config.yaml
n_layer: 13
d_model: 64
n_head: 2
n_kv_head: 2
head_dim: 32
d_mlp: 256
vocab_size: 8192
activation: "tanh_gelu"
norm: "layernorm"
norm_place: "pre"
norm_eps: 1e-05
positions: "rope"
rope_base: 1010.0
rope_fraction: 1.0
qk_norm: false
attn_scale: 0.177
bias: "all"
tie_embeddings: true
parallel_block: false
init: "uniform"
init_std_qkv: 0.0846
init_std_o: 0.0
init_std_up: 0.0846
init_std_down: 0.0
optimizer: "adam_atan2"
lr: 0.00372
beta1: 0.9
beta2: 0.98
weight_decay: 0.061
lr_head: 0.00724
grad_clip: 0.5
warmup_steps: 233
schedule: "wsd"
decay_fraction: 0.899
decay_shape: "linear"
final_lr_fraction: 0.0
batch_tokens: 16384
seq_len: 1024
doc_mask: true
z_loss: 0.0001
train_tokens: 88390000
steps: 5395
dataset: "wikipedia_en"
Each number is 128 + 24 x the weight over its row's rms, rounded and kept within 0 to 255. Layers, rows and columns count from 0. The size above them is the row's rms in percent of the matrix's.

# layer 5 MLP up, 256x64, rms 0.197, rows 202-226, columns 0-63
size [105 101 107  94  95  86  90  98  91 102 106 106 104  92  71 119  87 100  90 109 123  91 101  95  87]
[[114 132 115  98 117 173 115 116 156 115 145 138 149  97  87 139 199 118 171 162 126 142 110 139 125 128 137  87 104 108 186 139 118 115 106 151 128 138  98  85 128 124 121 134 148 116 105 133 157 149 150  93 160 116 132 130 113 136 170  92 101 134 137 130]
 [187 114 121 101 141 123 163  95 126  67 109 174 172 125 150 129  84 121 141 139  95 145 137 128 113 138 111  86 107 144 125 127 153 161 115 129 132 140 162 129 126 142 186 135 151 146 125 113 133  85 138 102 139 140 130 107 107 146  96 108 146 129 153 114]
 [153 137 145 121 124 162 146  86 128 126 137 135 134  90  83 149 164  99 127 143 121 134 174 142 128 122 137 123 136  90 120 131 157 105 119 101 115 115 138 135 157 162 108 113 168 125 151  86  78 103 151 139  97 170 143 159  86 136  80 148 131 115 132 147]
 [140 125 151 107 153 145 134 102  93 117 119 162 155  99 143  96 152  79  90  95 164 120 142 141 132 139 128  74 171 130 141 116 153 153 156 122 174 113 165 117 119 103 166 133 105 113  98 105 131  99 103  92 128 171 135 117 142 128 133 129 127 104 133 151]
 [151  86 144  97 138 153 104 103 115 123 139 129  89 111 104 117 118 141  97 170 153 192 113 137 126 150 202 133 131 111 119 139 114 131 137 149 129 109 154 119 141 178 131 124 121  98 125 158  82 121 134  98 126 144 138 156 105 152  86 119 136 128 143 115]
 [127 122 129  89 179 114  85 121 118  95 157 139 129 124 129 138 123 113 142 169 157 138 116 106 109 166 122 104 176 146 118  98 103 159 126 154 110 157  71 114 175 143 134 134  94  83 120 106 129 126  97 129 140 124 123 148 138 155 125 101 128 146 151 169]
 [157 110 106 136 159 132 115 111  76 142 116 146 168 152 114 117  99 152 107 112 122 155 146 160  96  58 120 125 118 120 103 125 104 140 106  99 127 120 151 128 130 155 122 173  70  97  95 153 119 126 126 152 124 152 126  91 131 145 143  95 131 136 157 115]
 [118 132 145 142 146 147  94 113 151 107 156 161 126 124 109 114 103 147 122 112 160 166 125 154 112 100 132 100 157 103 134 132 123 124  98  89 126 218 146 135 144 115 135 129 111  87 125  94 135  77 148 133 108 142 102 141 113 128 125 131 129 160 177 116]
 [121 124 114 116 122 154 117 151 131 152 126 106 199 136 137 126 114 175 131 130 171 150 152 135 124 100 100  73 170  90 133 100 137  91 130 113 117 170 117  78 161 108 138 109 119  95 129 154  99 122 156 144 109 126 134 155 119 156 107 136 118 142 136 117]
 [158 102 103 134 164 129 146 124  87  98 140 176 153 127 151 123 117 144 116 107 143 134 142 107 138  92 151 128 113 125 143 134 121 144  77  90 104 198 112 141 159 144 125 164  92 140 110 138 128  93 120 108  80 164 130 132 121 112  98 143 122  97 140 128]
 [ 99 125 103 112 119 160 128 134 144 101 120 164 185  90  75 113 102 130 124 164 113 123 144 159 147 154 136 107 127 129 130 120 123  80 136 167 135 130 114 101 126 159 158 117 131 116 142  84 132  75 137 110  84 128 112 159 161 144 120 118 130 117 167 114]
 [103 121 106 103 161 104 129 113 118 120 114 116 156 121 127 186 126 107 138 152 101 106 116 148 132 122 112  93 113 141 181 156 163  98  92 112 111 135  87 129 135 142 112 161  80 134 116 140 163 118 113 156 137 131 144 117 121 186 124 144 104 171 148 156]
 [132  96 136 126 158 164 158 131 106 140 154 107 139 122 113 185 166 114 128 143 114 103 134 108 107 111 124  90 117  86 136 148 160 128 103 174 135 138  70 148 136 121 118 156 147 127  90 127 140 160 162  98 126 137 156  99 157 104 100 115 108 104 130 155]
 [124 154 107 109 136 147 146  81 136 130 137  88 121 110 123  89 145 101 129 145 170 165 158 119 107 145 153 116 126 120 146 137 119 131  79 134 119 130 114 124 157 154 151 145 167 109 124 143 113  67 186  92 111 159 156 135 170 150 133 120 135 112 132 102]
 [161 113 123 126 148 109 138 108  76 132 181 145 137  98 151 151  89  98 149 128 140 142 158 149  94 142 115  98 115 138 121 114  74 123  90 149  98 135 114 102 130 140 182 116 160 116 129 122 105  88 106 121  82 148 144 137 141 146 123 147 100 131 154 123]
 [138 106 132 129 167 160 139  90 107  71 131 100 162 136 142 142 138  96 118 164 159 151 123 141 146  89 169 136 113 148 131 157 148 136 143 137 115 138 104 118 101 124 120 166 108 133 132  89 159 105 114  98 123 145 122  92 117 154 110 142  56 128 118 119]
 [160 118 131 153 169 124 154 131 124 131 170 121  99 110 111  86 121 105 146 132 161 128 125  98 101 163 145 155 143 106 134 149 123 103  53 111 121 119 117 108 120 169 132 104 127 133 130 103  80  95 188 136 107 160 159 141 125 117 134 111 129 118 129 113]
 [112 130 121 156 154 119 136 125  99 102 126 149 158 120 102 175 112 129 167 152 158 139 151 136 165 120 183 142 131 140 165 151 107  86 103 145  98 133 132 127 151 122  96 175 145 121 146 121  90 130  65 129 110 153  96 144 105 158 118 131 134 108 129 118]
 [181 114 115  80 160 116 143 103 125 121 123 143 179 130 145 139 135 147 134 115 110 150 145 162 139 100  91 116 135 124 146 113 146 121  86 194 179 116 135 132  98 116 115 158 123 145 111 130 118 118  89 125 140 101  97 112 139 121 131 121  94 153 160 165]
 [157 128 112  90 173 149 103  87 146 123 118 162 134 138  87 131 109 159 114 152 121 142 155 111 114 136 144 105 112 124 149 152 127 123 102 133 132 113 143 122 137 133 149 156 154 120 160 101 104  76 109 116 141 144 105 181  58 108 139 136 137 160  91 127]
 [112 127 110 122 110 121 133 115 165 104 177 123 146 106  76 116 154 154 133 153 125 117 148  89 132 137 103  95 122 148 144 146 168 145 123 128 135 163  84  61 114 137 159 139 133  98 136  94 136 123 128  81 105 136 102 160 135 142 146 110 116 143 132 170]
 [155 142 115 141 106 135  96 126 165 119 163 126 128 102 133 108 119 152 171 120 151 141 123 151  81 139 112  72 186 128 155 130 120 112 124 116 158 147 125  90  94 149 160 147 163 107  89 143 142 150 114 120 154 108 118 125 148 149 146  79 140 159 135 143]
 [143 131 129 146 141 117 177 115 112  98 153 136 166 115 141 131 140 131 135 131 170  96 145 127 133 150 111  80 148 201 158 171 162 136 110 107 100 128 100  97 141 122 155  99  72 156 132 154 155 138 134 125 129 128 126 127 124 149  86 107 114 109 125 116]
 [143 122  88 135 131 149 120 151  75  82 166 107 101 119  84 161 113 133 112 147 111 150 140 136 132 132 128 117 144 103 124 152 109 118 125 149 128 151 118  93 150 140 163 147  88 110 125 120  82 133 162 126  98 174 110  92 148 144  94 143 136 123 180 136]
 [126 129 136  95 147  96 123 112 161 130 199 121 123 128  80  86  92 131 128 166 156 122 105  92 127 169  91 113 131 135 135  94 177 136 137 143 151  92 149 119 116 140 167 124 107 120 112 141 151 101 147 120 147 167 136 148 137 151 109 106 141 122 144 131]]
# layer 5 MLP down (transposed), 256x64, rms 0.171, rows 202-225, columns 0-63
size [103  94  93  79  87 111  74  88  84  94 100 107 109  84 103 112  89 101  84 106 156  89  82  96]
[[150 134 113 143 164  98 138 136 142 153 145 138 131 126  95 156 132 166 111 158 148  93 171 112  91 114 122 134 129 104  89 140 108 133 111 106 158  99 131 116 168 105 108 153  76  79 176 140 146 124 143 148 112 140 100  98 136 150 106 136 142 168 108 136]
 [164  95 123  80 138 112 125  98 131 127 192 133 124 146 100 129 135 116 131 124  98 133 150  82 103 109 121 106 123 150 140 121 121 110 122 101 145 130 178 145 121 156 192 145 145 105 122 125 147 118 154  95 111 137 150 110 170 104 108 130 109 179 134 112]
 [128 169 117  97 182 142 153 124 158  93  66 121 117 105 137 108 144 106 150 120 145 102 121 124 148 156 102 122 148 113 117 113 119 153 132 129 129  95 108 113 137 147 102 132 136 109 128 116 163 112 104 105 141 161 172 127 188 156 104 114 148  80 141 136]
 [ 94 118 142 154  91  96 136 113 163 140 133 158 100 129 131 128 161 147 117 134 107 126 160 120 143  78 185 132 123 142 117 131 115  84 136 114 147 102  89 143 135 106 135 153 153 120  97 106 113 111 127 184 138 177  86 139 124  92 126 123 138 118 140 162]
 [146 145 145 131 106 128 127  82 130 117 110 139 139 116 156 111 164 117 171 157 142 140 157  85 143 146 127 108  88 119 111 122  68  95 155 180 106 128 121 108 111 103 166 173 133 126 105 113 130 137 142 139 124 130 143 126 116  69 144 128 128 107 116 174]
 [159 139 121 128 190 100 117 133 138 136 129 179 121  93 103 118 136 130 136 136 171 117 121 153  97 134 116 136 156 136 119 126 143  94 104 144 130 192 100 121  91 161 128 131 121  66 116 111 143 112  65 135 118 121 118 122 121 132 141 125 111 140 135 173]
 [ 87 123 161  98 108 143 121 136 131 129 137 167 102 105 133 151  95 162 111 106 170 153 119 121 111 163  91 170 129 105 127 102  99 131 112 172 132  64 118 154  96 109 171 122 143 147 119 112 108 165 146 108 132 118 131 148 104 143 114 136 150 107 141 148]
 [ 82 109 141 115 105 120 152 159 102 124 174  68 113 158 166 144 115 123 168 122 147 102 156 124 112 134 145 149 138 124 147 135 144 143 138 126 110 172  95 111 112 132 113 107 115 145 142 124 115 129 104  97 118 117 161 106  76 130 133 170 181 141 102 124]
 [136 117 132 143 140 140 150 107 140 128 141 141  88 128 112 159 156 116  68 137 102 153 129 123 163 150 123 148 102 155 102 117 119 131  91 163 145 136 150 134  75 193 110 170 135 141 127 135 122 115 144 104 102  75 105 124 133 102 101 153 156 141 122 102]
 [145 122 114 156 135  99 183 140 139 135 159 121  95 115 106 113 133  85 117 111 114 155 137  89  81  69 147 143 117  94 123 145 118 125 134 130 105 137 146 155 143 114 148 122 142 133 118 129 143 142 144 134 122  97 152 124 195 156 111 139 119 162  73 144]
 [125 146 141 112  94 144 119 121 124  80 173 140  79  89 100  97  90 175  97  94 119 114 134 117 122 141 113 134 180 160 123 136 172 110 179 121 109 108 103 155 162 118 153 104 114 124 154 121 118 132 121 143 128 158 121 131 143 120 120 169 138 114 131 131]
 [124 108 102 160 105 113 159 115 127 137 112 171 128 129 154 140 168 120 166 119 162 163 139 105 113 101 121 142  90 107  90 114  74 112 110 126  97 164 116 112 147 143 115 169 137 157 148 128  67 139 134 108 143 149 131  72 152 124 137 132 141 137 117 125]
 [ 85 113 114 144 114 122 105  95 134 179 166 142 162 116 127 111 124 143 203 121 158 134 119 140 111  97 137 130 127 147 138 160 103 132 108 149 113  97 142 122 147  74 134 129  97 119 109 149 121 100 107  79 142 158 125 133 120  91 125 156 144 152 152 146]
 [125 167 157 169 115 123 135 106  98 183 108 145 113 134 162 144 119 168 158  93  92 148 118 121  90  99 133 145 133 141 123 104 119 152 142 121 109 170 114 110 134 123 118  94 122 167 129 140 133 141  97 111 145 130 146 102  89 146 138 166 128  65 134 124]
 [157 146 117 118 196 143 150  99  89 105 183 125 141 138 108 135 139 115 124 157 160 163 133 128  95 121 155  95 129 150 134 123 121 102  99 126 114 152 118 116 127 164 167 139 105  79 101 115 124  87 116 115 111 157 139 132 125 145 119 140  86 122 153 158]
 [103 146 131 134 133 120 135 118 136 143 153 163 112 119  98 106 114 142 144 131 118 125 126 144 127  81  94 100 142 138 129 116 125 150  91 130 131  99 140 139 134 135  89 136 111 160 106 175 190 139 152 154 122 109 117 138 176 138 108 156 134 143  53  81]
 [115 155 148 157  93 135  94 132 153 113 135 137 118 138 117 178 138 140 125 120 119 101 150 162 132 124 135 105 145 110  83 100 137 139 118 124 143 182 101  93 109  78  77 165 134 117 115 192 152 127 111 106 133 122 149 113 140 148 128 103 139 111 135 166]
 [150 133 157  92 138 110 100 169 160 112 159 155  66  65 121 149 121 109 112 124 150 111 144 131 108 149  80 128 135 156  92 141 180 115 129 135 132 135 109 163 152 129 145 113 138  94 109 113 119 124 114 131  78 131 144 135 129 149 139 126 149 102 147 136]
 [109 167 150 123 117 102 173 122 106 191 119 126 113 133 123 158 135 133 118 159 121 173 119 107 106 143  84 139 122  73 146 118 111 162 134  79 133 126 145 132 117 143 101 100 143 126 115 151 147 103 110 117 145 149 108  94 167 109 108 167 108 148 156 123]
 [161 123 153 130 122 166 110 134 171 171 116 123 132 115 171 107  92 104 122 135 121 120 145  98 119 110 151 128  54 117 104 134 116 109 169 135 136 168  87  95 170 121 112 134 114 138 105 122 148 160 150 103 128 135 105 154 120 149 133 163  98 114 140 126]
 [156 167 139 130 154  98 129 126 115 120 169 168 132 136 104 157  99 133  86 129 154 129 110 103 139 120  98 130 124  97 101 103 163  85 154 157 104 140  97 134 109 113  96 116 107  88 116  86 106 124 153 133 155 159 134 137 135 171 143 130 137 162 143 169]
 [104 129 116 110 195 147  91 131 109 133 122 119 151 204 144 130 126 111  91 126 133 101 154 123 109 139 116 175 125 140 117 127 118 107 124 100 100 187 158 154  94 139 136 141 107 107 156 171 125 106 119 136 101 165 123 103 118 138 131 114 109 130 134 130]
 [132 113 164 113 131 150 120 117 176 133 127 109  99 111 160 173 170 167 148  96 110 126  97  87 138 138 155 134 137 155 121  77 106 106 125 103 120 120  91 152 119 147 152 116 142 121 126 139 116 108 114 102 135 133 123 118 128  82 118  99 169 151 178 156]
 [114  80  81 144 127 140  79 127  89 151 145 126 117 115 132 148 157 122 125 143 142 119 136 131  81 129 172 144 150 143 139 150 100 142 104  80 130 165 107  96  99 125 140 160 121 147 127 122  86 100 176 106 147 168 163 129 113 126 134 130 148 145 105 131]]